config = dict(
    n_kv_head=4,
    head_dim=64,
    norm_place='pre',
    positions='rope',
    tie_embeddings=True,
    init_std_down=0.0,
    optimizer='soap_variant',
    beta1=0.95,
    lr_head=0.0169,
    final_lr_fraction=0.05,
    dataset='wikipedia_en',
)
Each number is 500 + 25 x the weight over its row's rms, rounded and kept within 0 to 999. Layers, rows and columns count from 0. Numbers have three digits each. The size before them is the row's rms in percent of the matrix's.

# layer 12 MLP up, 320x128, rms 0.147, rows 0-213, columns 64-127
096:467478489534458534493512472516504512483505540478538476513480521507536504463484480502473526523491507490490500484543499461508502525511498495539524511532534503455504519473511485509480484493483521
105:532510500471504503481512549493521498548516556491496490506546547487489484513456481493514470500509486464511489495541468559497484498508512546521507471516533503485505485504491541524514517497455520
109:472425531481500536504523503473516509473512509477526491552499477441469550509465563486513497483489523468516525514501512492467486465508482524466523519476507487487487465494494514526471476506505485
093:447463516544527514489473513526484490510552475472487473479474499514560504548490514468469478485516517481511489501477511518502486484512474466518545491501514520493451512503511518547544475485465550
104:521521490476522481525515492493527488540480514496521509508473510515531461535510525525488502505484478533526495503533564502530520514495485476504489530500497474516485497478508557494496486532505505
093:535490487526539480443537530529507512491563476511504491516521488517482456501448456488525519483490452468483490513498513477514438471492472524483479448479491560526486473498469510513512537542473469
109:489516476502526558518511509468481475493491461552497515487522518507468494443474492463490476510525501517465483490513500538491519472503512480459458454508537491523505559472438513518536502510493515
102:517490489496546500509491518487534508541547508455534487496575458528506488495471470541489489479508480476550496524495480530511517493488471485503504451533464505493482498502501484490461496477495524
104:503456487506506508502484481528471495489495539523554511455499518487520525480495511474494520525489511512506464499439507480481505473497537527509514551489449542549487493528493448472480496513489479
100:461450531453456470533476496454452477513496536474544493517515522492495468530479473481510503456499476520505490506551533521483472532506512482531488467506517494492521479480499491478504476456521517
102:511485491517517480508470487511509486534455525492505523502567447526480532472528519454518506479492499469517516524512514530512538513490537501517504496494485471502529490538477482518492531527527475
096:524453510513495469514476484518529529502480525447476462514504494482521525516520517511473508483438576502530477528501535530482508480510459510551528484514518561509461489532487471534496454544528470
102:476517445474512500424490481510459549534502508521533493501520494517459497520522485498491435508525473462481504533526480499502492475480504469458491490486486467506512502531459491537495465479460531
104:511496482526529501491535471475491519503455466519482497487513499478546513545503469503514497521488486465507493465483483490506495505512521511465464495520466484485513464534520506500542507491471474
102:463454510477468529449482482502489440527469524489507478499440472477471507494464484440501485480525512490483515509506466483538485507480487517531487482529505489484474532510486490480483488486488500
103:528481468496514505504490502534499511552512519518509494493494514520532522516511480545490472504523531537517522541507528481509452516501455473492547448507493510533491516522505499459486518505464497
101:492463572504494504498513505513499490516526479514512508513542537489472492519509487509559551518490495494443527489481494495517495538488547545486514493502540477482527473483472519527534511533523518
107:504522441523524539499472509482523476508501473500523539522537497543489572480519509513524525494481504509500512454467500542508506544489551481526493507499513500502488495485515451436491506514478496
098:481507481475517497461488516470475451492489520539461524523530509453524482480503514505484502533536507515483455521507515490512551492486487545509522507498449471472516504518491510502492551445488490
107:463531513458530456493539524489507498494501484485463465516497469486481511493485482469495489530458500499517497458472451535534554507487507487497493512537495471517506539478478547495508487542466509
102:521520454493490481563472488520491524503539478514501513490530498488532507550513510504474507435504497475498452514483500454505523473538525474550496495548554506512511475496482494535530474489443494
110:483470474496537531470487539496485506488500500546522515454523507500497512510530460513531456535492450528485503513461505494523474525513448478486501476461496485469522483522523495536506489488463511
097:545487521500480471529507497486477482533497480539504539461484513549508502453511505498476544499562484494521498471481483538467478512512480493487489512494538440527504501501495538474496545494527556
094:513495469452514493486480513478535461482470498461493487489529509524519513492424455509489502492548505493498464514478512506499456520526539498497521495511503507571511528494448522467502483516461452
099:474481486481506502485497517442544491504485526474509514519509510490536487474476529465521491492556518533512512542522453519495537495458495547514488472505459546473469508408440461462511477515510478
088:476494524521507534498483509533465565465493527540484510498527518525545458503466532478482531489490503526478498524536478502539495492512504469510505487470462508467501559502487514473463502479499501
104:506466503463476480495462547497527549524519509529490494486472536474546477534474503500480519519496531482490514486447497497487506504499464497457517495470508536479462514455492507515490503459507518
102:473502470451528481513513493494499515499520556509534515537497516516523464518502442485495437481523453516478534497517517524528483499498502495510479520526463454508471490489511488519516517485468476
100:486452491509496498482488479489468487518496488546498523522503532508536509506463522480518488476495503498497526501555512503535482518501529536507497469459444482506485485490515492529509505445493516
099:520510484537481504467502525523529512479496501469494466477472454476491497515498519493499526530493442514502506489508533531460507514485496468531503540510502503516488478478480480527562550509460471
097:482554509482554455465512496481532487498481533515537469522512525515519508486509536481539476564486417469538468505514537479484476507489523516478484481510522499480526486490484551491495530479500502
098:495513492454522471514501541490455502535491506546475482485496530543466517505497503520547452499491528451510496501490508514503520491542462519510527489490512469479482508472517514529508510494477484
104:514527496495529486464529517489508479488479503469498461436497494516497476488498493478490523506497483508540511531502515541483494492468480466487509459539519471501492514493501533470494513534520502
106:478513496508532520522495474518522486498528529489545551469467507517495463542500530468520501536485505461535530490465521501470479502467519466501496477495510525484539514494519510486525507484468500
088:473484494514492449455453534538476458531525502531489481521492473514460491488496503486496524483460488533505514463548483471461467485485516504484474502479489528500501560485488462515490481464498504
104:487516482468447546529531507503465534517524493489513506510465526506518496523508515487519479488513450533502480522495484443486496492465462497556491497550541488532506526519520512505485486516520530
100:504467478546509511496492526474517500494509485474513469545469507477491479489454476493531493524483451499510473549504483488467535512461451510511512492475461499551504510492517492475462500491552548
105:477527506512506482512492462495497486525486487512511503446523501498498486513531474484476502505502471467473486503481546461478526517538497503487488443472500491518538543531527515509527527478501544
100:496495486484522478518497490528546466529454463473485501504515494476522496533483509498512506479501490464516487543492529452475508520525530535485508499526489460488472456518516520487502495489514474
082:518519552498466477532497512493569518507482489482458542489518545463507477512496519518553533471494526471473505507520519484546503505491534497455505523526536461502539472489512515506507500472485516
100:460529471520450538513510492473512518477471503494522479516483477443499533489508466527523492514487513478489498483454524468516497495483517459568491535489484471462496502528496484518490480500540494
092:487501524502503496544502494462462476515514452513495500506528518501524469488521520519487488475555530533522506516463562463470509488499487472541554563484503482525513485529495529495480533497497497
101:467525484498530489535526495494476493520510516493488447486479528522468498515527489529508506514498541470505479475479499495443463515507501500517497541478499529487487480469556520515524487515497510
104:520456496474495528524510500451486548464490462497569486543503484518472464478522487521508497527503505502477496464471485487480499465509511531490491472521495524539495489444519533479449501540518496
088:493499508491495476493513472463499521466512485469498531508517523523492460530537501499489496465475536474527543502501522449495543493473474502482518465494473530474477497502504494473458485505478508
108:513467495501504470482481515448477483474484447492510513491492449494466465532507530537516498468540476459542527501482550482521488508499498516533480454466518483512466526479470467512502530512462467
094:512461511506521519503509496451512510478515547520509504583524443518546498475496525506483507564512457487525536528497518520515540489482492546491468544506511481510471481501475469491521490510470478
111:476487539497523475517511453529481507516512521466538512496527523496445471471495498552524491516496453476492478541472505499526536472546477494487530489449540516470526508540467515474547497508471500
105:456524471445526492498512534532494474521508499540467478474505502464545552493490501483497538521535493515538475463518532515494482522535527528521514501496458521505509472495494445487477529508490509
105:480508510510479483496506516523503499489507480509514495487503453479473514508504528439539429530488510473542470540515499493528495521497511517568485514461448488527506502536499500493495443559492523
093:463496495492488556480513487512532515476481494531489531477509541436523537502495544498503489450539504493484527543489480488510488545517542517504471534497525464462447484490513503481493518516496517
121:506504517487468473486509515458500470529532468542527458482516508442477443533479500517491495532533500494551502520495489508513512479484461502484445482508516497459540510495513468452489458474494490
085:507511498506508478493479531494497493489506472578456531463502526481464474500522494500467484451502517509513506491502495517475476538502500500504513511442570475466490490498531461543473527512453487
090:517515514530490494509519499500495499490496489503504494491484489483490470502525467503526483474503523475544470490524480520519487442479524515513529524466518445506494498455482543520489461495449475
089:501499481501547498508508488500481505461507482475482498554513517484517485509471509472452516488492475496505515470488549491498504516557539506470506526512498468500444501548496477479512467552433490
094:456552504513432510534460528491523480519491512516545485519529465485520494476494485542511518526499512498459527508528498487498528500472516507438554499505500492510482516531523538484497515541494477
097:536566544463475483517503498513518527467484463427512507526476497502496540481488478519509528517523510501489542504505489499529461474475475493475491518542478467505484515509504515497508500520499490
091:466496486498500504474505439468522505534457473554505509474528533553546493500512529518522516502492480504442511516453497489474491489465492530484500495486517490494490493500537513487494495526500500
099:529477508521512483459453430520524491493522527501474531503515505500517492547496495506528472521505491497452501502538468467540531499528470468461467517542513498460509473523536516490530497492468504
095:536483501497504521413508513478518496462495507494509488504509504496546492522501510482473530478510520503507469515515498494465487477514557547497510514501491522517522477513437503468513500512525473
102:537496498499538521450460463509497519482501513509526518490496481535490506467512544479491470525528480513521523424529500520514539529516506494524525521492546489526560491521518495511476506499486520
086:470534468519503503501531499513521507549459463541516517496528452521520463473500532455448503500492480486497512524474488547512532492473471531496469481528486519536445476515467486510532490517491532
104:514473478496506489480567487481504465527530477513533514508565490480480558489537537500511518515480478484489485459518509467479507475492472529462519485527518500489525493501525460494548491423529537
092:495497446475470508504528505442481499511501500437466486487479523509491469469542490506461483536508493493477485528519518490469486487495546512556510479505509548515504548504492516519550526454493574
100:509441489494474512488468525468517534525485476437520457513546525500480494498503529506457507472536481496483522493476472526498475494527535486560450493500531522484543484508476512483502510522488478
106:485500482472525495534489494460505488471495533516476473517537491482514535523513495491545485530437500441475481524488519494510455502473476470519483487521569498476489508517485497488453490497487509
100:475542521470488501517446507512476521476518492459511486492512473501510470536486521480517484464507534495479547479502511527496505511516481529485528508515456524476439494495529548484455525526562488
104:492521504486499463516431499461508512497498536511484490509505543506452483525488529523509541517512515514489532487550502487519495452483506501500488505488497506488491472432492488463495478480521539
098:517518498522507521525506492506511509523510477462493492498491499521483541513482481479535543533482453469454449494519513496475473497524488536504511511538514517529496498434525457503494475507502502
096:514497462499530552456501490525497540515480530499502464502538491487532480491497467511519478503484498497482465512464528494486478534462498559496495503491498516463484485502472502460513517514509453
093:529516531441505505495457523464471484524545537494553547460450470512505500485476550471544492539478491507488496486534483515517527469499513502492512467502518512506510505509501499514477515531473484
092:507477484466542480479499509528502520531488510490476500509519522474484524493516558485506534515487561458512464520468456522536484509512478530466494474487437530513484517526490500507458509523505488
099:491522514550490529495534491500449468505535495525535434491506485491495442516532506516450481497504453528489502543459454483503509453537516480527506491496510511506513500483471518492509472465532486
109:465486527537497519540495491477449505516508477459516528479540516470532520533478480525512490473516476485513494508493493491501447525511544490562490450487526524493524539485488534510496475505447501
096:500497481535485512474517536526495485512501532519500507470440493506487498481523532452537504447463490486487496496479530502525525504462475480505488489516473518490530469470518493532468546463489483
100:495466528475495494546540475498487514491478497514504469474520486550504482484489551487506514485520546530461511498551508483504500548545513468490487470440541477497456512473507457496509506489473521
104:474511531486552443485500503544472532509474503557500511537493478500496520497492510460462518480429465468505481529481491497527501472516515505507497462543509496496478450492515502512544510482451472
097:480463504492511454472496516525457509526513485492527483501499540466539493509495506512483494505540480483495541542522517474516487496484466539505552486501542528516513475534534520497504520480535477
099:529467511501480470507511447436515501497510529442503504504479509487505474487491473483437478514521466515516482461514516492525492491492505503445516466479505489515504530493512495510462503496546474
087:453501497518476467510470509476480488519485483487499493485531523508492523476493549481520518479502461486500419504499504481537473527480540471476524479494507471476508452501493483449550459544501470
109:518511480498519492496482465522488542534512455501495455487513514517518464506522512483506515491498535521505485515520464546488494511476516491482494440470496515455526479478475486509498509473439531
098:505524501490525503504518456489513499486468487496507470515515520510501496523546463489522485455517538501505525524484522491484533492512485490553507544525514505507476533466488468472513486503461498
098:493509478482523505514482469513504487528494484518518507498492533440506515512544504520539507521524483511434474527499478454507506506491489550488488489526484486477480512540512485529493534535547509
100:450480513515464513519494534478494491503499490455515500508537527528506450508531510512491468517524481476497482460434513530455459543487488484487482520481525536482540524492506442492482524477463496
101:495548504479522504513503472511537472474510505524546503542500489503499442512501490478538452488476526540546470498487527493475522545524485497548501524527539484461479465505473512521502478497498537
104:515473497496490508549533535479477500513494528494505487502474493510467490497520489508509520478471481511473532526490488503525551480549456492479503481491484505494529452524500531521511496508504474
108:532522498461474552515515483526506539491499520524538523502530483496504507507447486514501468509531501447515524484537490508513515500458573459476470498522484472510496479494526510504489463503485515
098:505498467467542536555490575536479490455493476454484549495495510513539543474485503495528470524481511531453490503580524510526502473514515506513480537495512500504517521507479515510506491515501516
100:533478501498475467516502464509502526472455527478495488437500496506478511508453477465534468486508488450469534455487563516449522530519542495463465501502498483499491545497509517537510470476520521
101:495493501517538487540550467499512473521465505487469473481485508492510517549512471464448487498540488512489507465481499517517462509483520516468480492502478499515487534547492453507534498487498514
110:536469475525470543420468484512456513549510478472507519523533508526504467482510493500459521503548522492459484464519506495504499511476518497525485490532487491509497457543514492546481504476497448
100:532437484522504496517513521478508514527514532467436469479502502470502543500506463537480487500514507480519514483525521509527464468479526513454454539519502491505494511477538517460484520468489503
106:573526495534500502518484529550480477489513522488493447524468504506472489506504482526519451493483504503512523498529541524516473477534514481493486530495506488477483502532491464563519503511512506
106:527511517470502461529520513455534437449489536492492517487474503512507490494504492498456511477488547520465526545512484485505468489464467489498497478477496541495527513495490544515500497488514476
097:506518524455468491501478574507502468497523506528456543484518469487505521524465492476517521549496506497517500538503495466464486530470509515517559517521480503474507479506523548508517546512518488
090:459489539509504484472474537479541502459497507528490527531478506529508482516493538482524507523514470510498460513493520473523439455506513497512542458486470484493500473497517500460497491478466496
095:460529464474531530524483520469516502492534534504497521529493504481521473522517510510485510487473522542491485475495472493519487486508482509496486447499544479473483478500503505526530556510509484
095:480459487492540516507443527498499529551502497516507526512474465485514530468537483475517507549510510504481543489545501462501518479545468515514517565544495491495466511535481478510468449485501523
110:511499513490531476509492500449553487510554449473526451524513543527498526485477492498485489484499468461489515501497440504495531450476474513450556446509487510492480466485502500487480495488497521
098:538465502479480542496540515482490514474496500529482497503489511488479515507492488561495478452480470493470519489475499479506515487499453511518501526495490479492530452513485454466516521516461433
104:497491481512463521503512473490529442540478543500432506474507458459481493471520488523506527470500526487520504532501473473521456489477547517489479508457489478524498512528517521448519500501543438
097:506515507513520521504524499554515529485521520505498459533453471509502502497493528501531516514506478540539523492558544532511485468479543516500510518504503492488498538448510528519524509494512516
098:487496517510529502518490525475488474519508543480556547518500514513495485548514481483539529530458499498536544467505506502502470483505491522492499494506423499493487479544513497507547489482484454
100:516502485499492495518506492473480504482536470505510478523489502461496546509519478514474446491517495480492510490496521526474487462517503471506454479476502522503542506519505524499508567498499483
101:519512537505496521473517563514507472531511522506538452486521530493517495488508491465481452498503495488483493493520548496529518483457521554546467473463468534486531513538497527490508502482524515
101:508546514544558494541489501482508533479528480449532493514503504498434505452521495440561499558517523539467496505456509490526484521515509479534507458493478483518517464480540450494522483516504506
099:483472487460523506503496499491508499524507539487502451514479538489507524478486483440502474543490511534451498530506495486505516503535508513507510520474483491500512502520495496511478530519509539
085:528499512502486526512526504453504492467497500552485555522540497534530530468546511491487523523512502508500487495507496485512519458506514473530491474521507501511489538507500517505484514471478518
100:509518520544482494522491470502517495478457494497490518537527506544551478532505464549506510513480488496469510554505525469503518454493509509470514518515537491482508468497472491521471478490455504
102:495497494523516536484493477523486516484463530546491463486495472508492539477454507481499496479496533538528440456499486484485476496526545489481510517485520480480460496465516491514492542541549469
098:484483486483462496525493473481522473473521465446483489460490501532504523556475511515490522505484526535485521451509507514491518522481502523528471503526518532534499498514479519518502526507485534
101:472489465490536468457508524553500463486500489498488537495479469541529511494510538516481452496446465496488494498483470496478532551524457511524492516534492504483462498552510441490472491469493476
100:493486487510485514516507510525526461475493521502497528487501509483494460482441511514510520439488474524482511562488478481478483488509530521508431482456481552497483518466508484478448530496501464
097:470498501501485505526489478475504475515499498498532518448477495494536558507521496472499488474497481469494543476452547497473537506460468500466458451512453538492492495506503458538540509498479524
100:510506511474483506521490497505506509505533478477520456471512517480496493508467477494492505486517505521484505498537455510508489499505534507463496480484517473542459511493523436501512526497456528
091:513448537493546548541476496471500514450519511489471474534462494502502512532495487499507526474493524507532472500514507511494491532487495475472483490517523470486483483452519464485515492511467521
092:463550497491498511518553468525523505525533483545505463524499547478478496524480515506466490517521509475506476483462506486501518540493489499461448458538519535482485499476509484513502523497486510
095:522505534496491516485502532484538504470465506474493486460471493531490534503529515490515519529517493486480508499481521488514488526474515544481563478517537470494478487484515495494484477529537486
092:509509530512520449428486486510505527494516496539457482492494539494531519493502486500537482502493542493497531483465489473485503514503488514460462474479492470421520513503519490496528506507503539
105:476499485487494470507478517480492485538460486516496442495477498497517508506503473453465458521538512453499497483493503495533496439543531495499465495500512537518490485450497510465481462527483517
102:518499474484490529440482451491489543545536508481522474504494497433491466473444536487517504464551492465483534511495506508503499497483523501501474464464480514544505508464481493464502502504502520
092:481489532450503505458495491474468449529508480503458595502503523516492494494538484522492524483513475508455526494513515535496488503465491537476481465493533499483511507529515494502544489536483510
096:492485512509479463484458498533499502462502504485568513553465494522470486495495499515458494469542524529472477478524529485500497443461541490518505528476494532480499500457480520520505496507498548
100:487479479513517514485457512497509506469522519508494485457497495467504513496485495509487505510538508486520475569430522547486460506548495548467523466496522475474463500484509498509502521512500470
096:504526501491477482455508532537494498531480513539474509489509455474489504530462498542493501481468439463495513427487531494537547490526482492489513509490496514514471480459474540483504510468476527
110:508518518474568544518507493482473505494479522475466498520517485478489478504487479513474499529463481532551499508497536547513511489474496514493495495507480472515457499506482502535465465510515530
115:500472505513533502494482496497496499561515515558517529555513505519469468482481444509503522462505495496525473506494506527532516507499525501532479498516501489546518488455500507508509528515544452
092:489482507492522534522492497471529438505474483522484494481504519516472505515522500484462546530492475525451503493495486484517439490469519491521512496506528582524491507500512515464467501518482536
091:549487543507528504524503510525456504484507486504487509452491495496461508538496466485499488546508514482499542519504516474498539526499509457513505449543512488477494534495519525469509416529496453
101:529498507449492527525452502499495473486498487481449534515516438439461451504479520480538480541495518503509500529494490512496447500526483485551480507480525490476536482525480469514481497502500485
091:523522471498485494483489477518513519527501504513536515511513481490496514472480493515505493524498498516526497483491514472521538465477473495442544497473497512520539522477496518514486493521537490
105:468505459539498464464503459495465539542493479480520463499504522483442494513494477500517500561476509515508506488521521497494498478460483511454506467476454496477502496508486459457498504502484469
102:475465524554525547489487475532507481479503520527490520474496484532499470483508494507498553466525552460504484483496447520509473507536501518481458522533500468494478486489484470512484513487492503
095:531541530452514451517483523505520483509489497474490466473529522487521542543480498541484525513494487479490540479510485524491450497470465539506467516491506533505537485516513496508489531459511527
099:489514513490496501487490530549492431487492485497531507511554532519471543517498513462490480510556472502519513497490499498530521475500475495486511481466478517462490480492535487505469492469507467
099:515536528532489477499487475541503514489491494488538467531491483468499497516499519533508494496549505529541473477491503504515471499497524500503492506482494488501487523513484570540492444487553469
100:508520484459489576450542500494500540504527482535473496526497518455517499440499484461469472516540511485496497467525488485505518488470557490487522469508502511502439507487493499524554524494493531
100:504502540492473549454551529476489489514546496526522500515539537505515451492499509542491504517495545493490496477512490505480521474496522506501482491497526497484457472496484491465468461505454470
097:514506483492477546484498542551482501470495513516509514501483469504493504471479461501497500535520495526490455484550493524505473492538474513479457485462517531487503492474479494523547513504464481
090:513463531475470525531484530478536536512446517481512448548527565497538533501516473509439529506493494516491475490508511501493515527493488502506494536528524486486517499473522490526450519486500527
102:541511461501522504553524506527517514467522467514528453498511475525480466478499510511537487515476472500518536477497517513526486510492528484492507477497512501490489493481520488477521509526484483
108:478471471469512521508514475490504493488521495495482459509508530521482545500515499508475502481551480484487510491515519509499483513529474574512525538521507495528518446501463536502496468507508473
092:512486482470482514555538491487531506537541507449520477524512509481514539518557506518485506489504477505497495462537495509474472491537453485472516464491495505515546515488506492482513480507502458
085:513467448508519461463539443489519503523472507509540518522531493532518493514497471452490494519519508521493493458457508505479506502483558481493467523498521467499540466509483527463485488507549501
092:517454489483516538508517494467498453515545503474455519453477494528492508528486470485470484480534460458504504482515471510528535508514505497456497532452457495487506527483480488543450492480494486
089:552492499506539492486506473529550458504470541493522511476444515503471489476514530506490440501515507502516532527511498552494475468498516540496518498514470481457528512473485483504501535521490506
095:536518457538508496516479492479487507461446517512499503516485513478498497461475523514484448498516501475476497477489492500481493476478509503480517516558496555492476505526525492511515454517535530
115:498565494492508506496548499530483498536472486484535480509482504526542486466501529484526495465476499478486511489468516527520485481474484482471469524459453481515499495505485486507518475565529518
102:551499466510482511502474482516495468481527502524511482480516482488481508455511504494534501480523474514464517498524472462496503516539480508501513480478507494532512501502496527470532498456541462
098:517515467548505467462502467529520484478511520511517496462525581511522550472505484487490498453521492480521512454500487489485516445526536512450514519526465513534494513516520509500527480520470541
097:499531477504527512487486511578496492525531509502537490496515484519452524494491508495491462458503470571488469489492511471524525507508533499486498427518485491525557485509497496510482496501538461
104:494506509457497486544515532459513540529490492540531500482494490488453507490515488515541488469501503503473510488547485537454516524505509509495487552483479468519484515478520495470511513481512463
091:529465474527455521498520463500495494488531500513491521492509530519499458502511489506503534510479503505500504476501491515552538481494508524464509543501522512480485536442483525459509501443489507
102:440494526528535460519498535487491520510509509515505505476495449497485525467515456523488503441500488494474509511457450512511517492500481520490453492544502519469537492510493480475530513511544460
103:507501514488514469498515481512482494502491513497514517504505529437572527509498487494501521534503550475460524465489517485536513492510494520547491503548475487499506485439492479488546477503496539
104:532487467485497467464438523474491494521533506503488486515485483508492508477499522523546469471519532494489524473540506496460500479547485468482524535515550472457515491436454505495515489480520500
102:479468515522481535482516503545506504497473500495504494487513580534516463450481495519559537487513519521469495539480484504477525486506481485510502533524493508480513509462479519468508494547430534
103:519500468453477517470495473496558467476480500530514529514477525501462480499539518510490453490500493538469482512543494487493513532521476496522518486481500486530444523510512449514516509510489508
095:486492488519471532467531478500520490523510497459482515521536480473536466504507495510498477524474529511516484484474526480503535472483494516501492466477517532533524514532485537533479526536465495
093:505517512493528514459524451542515478521465491511465493508538499479504511482543503508477508435521485493484505531524504509553516487481505527514499497497509505465533527514461458518471496507539467
091:498524521492458474502481497497492455496501514492546520516490485536470500479468470467506537516439523525481516516514500499520486523502507482512543584526511465460522482481475458524491498457513514
108:483497481481486500500494506498514553552468485488488517519503460553536532514504455497507506482485482481533512505504475501453535506484479506516483571472433501507458465476508523527522546498490488
099:514482463497516547509452461474538527531496534473487490555512456525449510526490492503504498498506514494523466500526511513515503533443487440522506479463442517539531528489504526447529513487516534
102:499508474522490480496520478518494518489527483466481522486467535499476490485489490499494492501514530463520545481540510468476473472477495504471499506525489476524508537507457536494507528510457516
102:487476480495507486515502547486459518535537537495474481458486502483504512490504496495461495511485507470502544512437532476494495497501541505544474514501528493522499483513503502530503487494487491
102:507522521492501502469449466548474449491546516545531487480544523481488509472478480503487484516494494525482537484464511509525507505528516458503566484492529503456542502501523473498478481487469496
103:463470467453516506502508488519448501477512470493494480500521537558555517517510488481452549505458540518508472493543534473497471497515513514497482519505480495512449476501488475493488530467471554
092:498516513530507474479503487488510485536553491540519516499540524491521521537484457524484477490467529527477511508515536480510511510492473518460507525510529480500448484474474497493543517527475473
099:476506493528476533546491553513505532471493518477460518509475481519474485501507484502480542502527486527532511499441503482511535510508472500556473538529485513467544482475540556498491508506518506
101:528497484496494498497500463475514519486474501480531507481529475529546468474475541500504499469451530526517483514492513473507476488442535488536499507506495467538505493483545542478495520490489490
096:493484517520468489530471522516475466452486477505531537494487535486517510522483477491482546524441549506505513427514476525514481506474505486486530529482505536462508537500513499497524531491502515
105:521492525527582507478497529512480522477490479503532482517503503510523522473518484520523460476491503490510503476479498553477487521501513504528517519533518508552476540508480481517512492475518486
096:477455504482500537474516535480504516511494496505512497453488509460511463492486496490507515542503543479491488505527417494526541509499527503512563524471516496475478505470512530507484471517551501
103:528489480459557482529541496543494502513532504516492482496517521511500504532491476513482516518501447513474501449514478499510521482484462545487523534538499537498514503543460467516529509472473518
103:475543506472494490532515464550502460522490510520440474494515498484492503483463543512496492488561478452512502475513519517491522512507482550503543496500482501458483509519498510543480523463494525
096:484522478499517472493510502516524438507473520498512500483479480546502548491483495487540525489508517470524473473504501496494541503508501523500469459544520487457498528471486484489518528534526527
112:505469476483489533502471517499466477482467508452482484517491506479464495549475493536503531470511460529511463503519480463509479494460462527519527513526491545471544464467483492516495527522538493
088:471515468485553467506510494524541432509472464518497491506471523485528506481450492514444523504491486492526456539522506503541506467521472450479482516511475474489462487521521473505505464487503439
097:515479534531506533489488520521498482537486516541489456471475516530532519551519467449497544458518491497494531518504463497533512507494475483484448513499494540519494466473519501479464493527479481
097:479478496560528464521476478498513508497483491517459472506500516486498483477485492464519516459503568475476515467494482520504547510456514527526516456504495521489507525525487557471517516471501448
104:450494499516526480498516509466542479514574518505507499493506495482531515482530519515462475528545497501516521514509534497490532531519498543456516511456484495509488541481475516508539558526532499
100:497508520547499508496502510532496518512479519484469449480509510499505497512502533539460466526449487492506502547498565535497487532510474521456522508485520506508543508491503500539475467495509512
106:492466544472472495532496461536498484507488503504489501493527482465560472492493500497487484512518482508504493522543517476508457500514502527532534463512531531554488499471492486494484474533520579
103:470531519494507520515464518530483438470464517529476473520496511490482466512493498514490530512488473488526471538542494479484453489524498505472513498463516544473447479495483492462503486512470449
101:514536514511475536506501490531468530493509488522525484486506495510472472503477494476506478526483520526521483535490491480476466519472502439468520457541519484515502471509511497499546512506491488
102:516514518508507479473462508491471435532527496471530529493480496512528538525485534505447504487567504466485503503488477508523523541531533492484523491513483511498491493518511534505449479478476530
118:470501505505485455504525510482509482477495491483481513478473494542483491491482495490510480506490470519535473509539522494542481528497511500507444488493473468509442545490515498502464537477489511
100:489472520520460476513485490485468460522456534519476554501491477501459530544478482495474496490458520486496505532527453499543526512503465467532524500506531501481484454495507488489523490483499492
103:524486548484475452537505520513510511540490478465514537484462471477503479478475509524491508485524448533473534491540519528481499470477475495485482509532437513528519506485484436522482530514486496
101:504493478509500526491461453499504476494499510517494463474531509480555527514466538525537485485516503524475470447479535531517488467511502493537526458432474523466475546546517518503482487494501493
099:503500513544531549532497523511536493479528517475507478530510500524496453527480498534505492482530490486502529529455516559525475525534498498489486520490466536493549504469473512534522499531503492
092:527544484546509474541516502502501510488507542487471485532477467507496510494521485506477490496489459502479451472461485502515497493492510497490484527456500492484505462509516519510553480498501488
100:477442476498536453493532512500517459499491486484526503494516504509523504540539524475493493509494527490499513525507498516471515459528482507488487523517543537523448498473488480480469516515478494
107:482450494497487482482500534493519458525513503507532497501518501551537506490525498482506487517500508506534470504484515508542515463474541463496509473516482506510508485455545471500472481493510481
090:476496504510511531547496520505482505499499478519553543530475510518460512467445511474500504511525510542492495488516505503527486483479480479492476524506535495537500565482566533437516498483503509
099:508519477447504521481571502511476520479497480505554483452464541497477502499506471527489463497515445541528508474509496478476536510499458475511545532506501475466550509489496523467469524464492514
093:490495466502504484497519541507498526516502509526433466523534450481518478508529484529495496492504461512536515539473483495476482529513520530528552488505486498473550512472465487529534482483524461
096:520513465482482492494503514499564484470512502512494517491524473480474497505524509505505479505500487540493517490526526493507462506520511501457486548509494456488508527525545465506503493519521492
095:452509538505479487500539533519511500491435481480516541553523497501486564475514501508499484505517490475480492462526496509490474495500501487495505461481521498518522532500520519515501492502561531
101:477470476470495515493502455471508449470525464453478483519574449491502487508547524488501452490483486485528498502497503463547498512533483465501499513483483494506526502523523495519537439490501516
092:501515508468501475470500493503487500510488465486435496515515527492453511503474493487470508510528531541532516472512523526523474506504528502467467502489500470520531470456457513457515517468476529
090:559496480503537508490531491522465463518506487519488519513560497520505469506505487515534512535494541496489480467499539522530502463494511511518487483520535524487525488548501506536528531515465510
105:504513464517537504506467484505479472527495507483540475456495534477503519516525490489492508503469494460498456460508535523449522482446487503515506507513513509487463480440490523515488494484503489
097:541481505518495481480487486478499471490504476496501472510476495520504519512473479467453507502525508526489490494504555546548487542523505464565513520466482486515510515476520449506520478499471488
095:458543481485487449529505519494461537516511481512478482532472490486519464485513519523491485480513484497469528521459469520472474509538485505523525494533474490515509472538505494487484481517468496
106:510524510470496522518534520510490538452544512532517513520543485490482462505501557505489475473521498509516476495513472476505481526469476546483526489519536528481475495519471496517474477550518477
096:495493503519522479475487507506480475470500486482502529502506463539479507501483487478530520482484544510501461547506558522489480509508489477509485532523520472517449539543541466541473530478497467
107:505533542512535497510505490511484494479510526480538488485470501498515501477510577488518550565535534529488479484504503505499481480477479488519469494493483504492552521490513508530515542482508452
105:430470536511462511498496495499508482489484477504524507451479554493533509485466483458511513454511532520474529491506515468511473524528481480466534517499550506521514505509521492492491501508520521
106:511486472505551499515503505501486460467466531496466478497507520493518527464519482530542446491512541490493486525470447549505528514476488494474506513509484526521482550511497485526472479469469475
096:507460517525450477481516521453497492551527495529547473482531509477515525491526503502454501469497541479505490532497494498507507502472506473474508510493460526484509511529489539514439518482537535
094:510470513482488480479526477499535506480499497518477505515499521521552524518543503517483526519478540542443515534461505493464505473531483470515494524517493487466482510506469476506528543462465509
099:507502507545514506522515502482469481446534486509478504529484493508509499512512503545495484570532487521472495471508531517516526510465489464508467506488542508484519478477483519499522516474492508
104:478499538489511466484509490471475482500543453467492519508498473498517472499546495457491453507482486500499482493529521495530522526515499507544478558480521502488478498473496490498518514503535512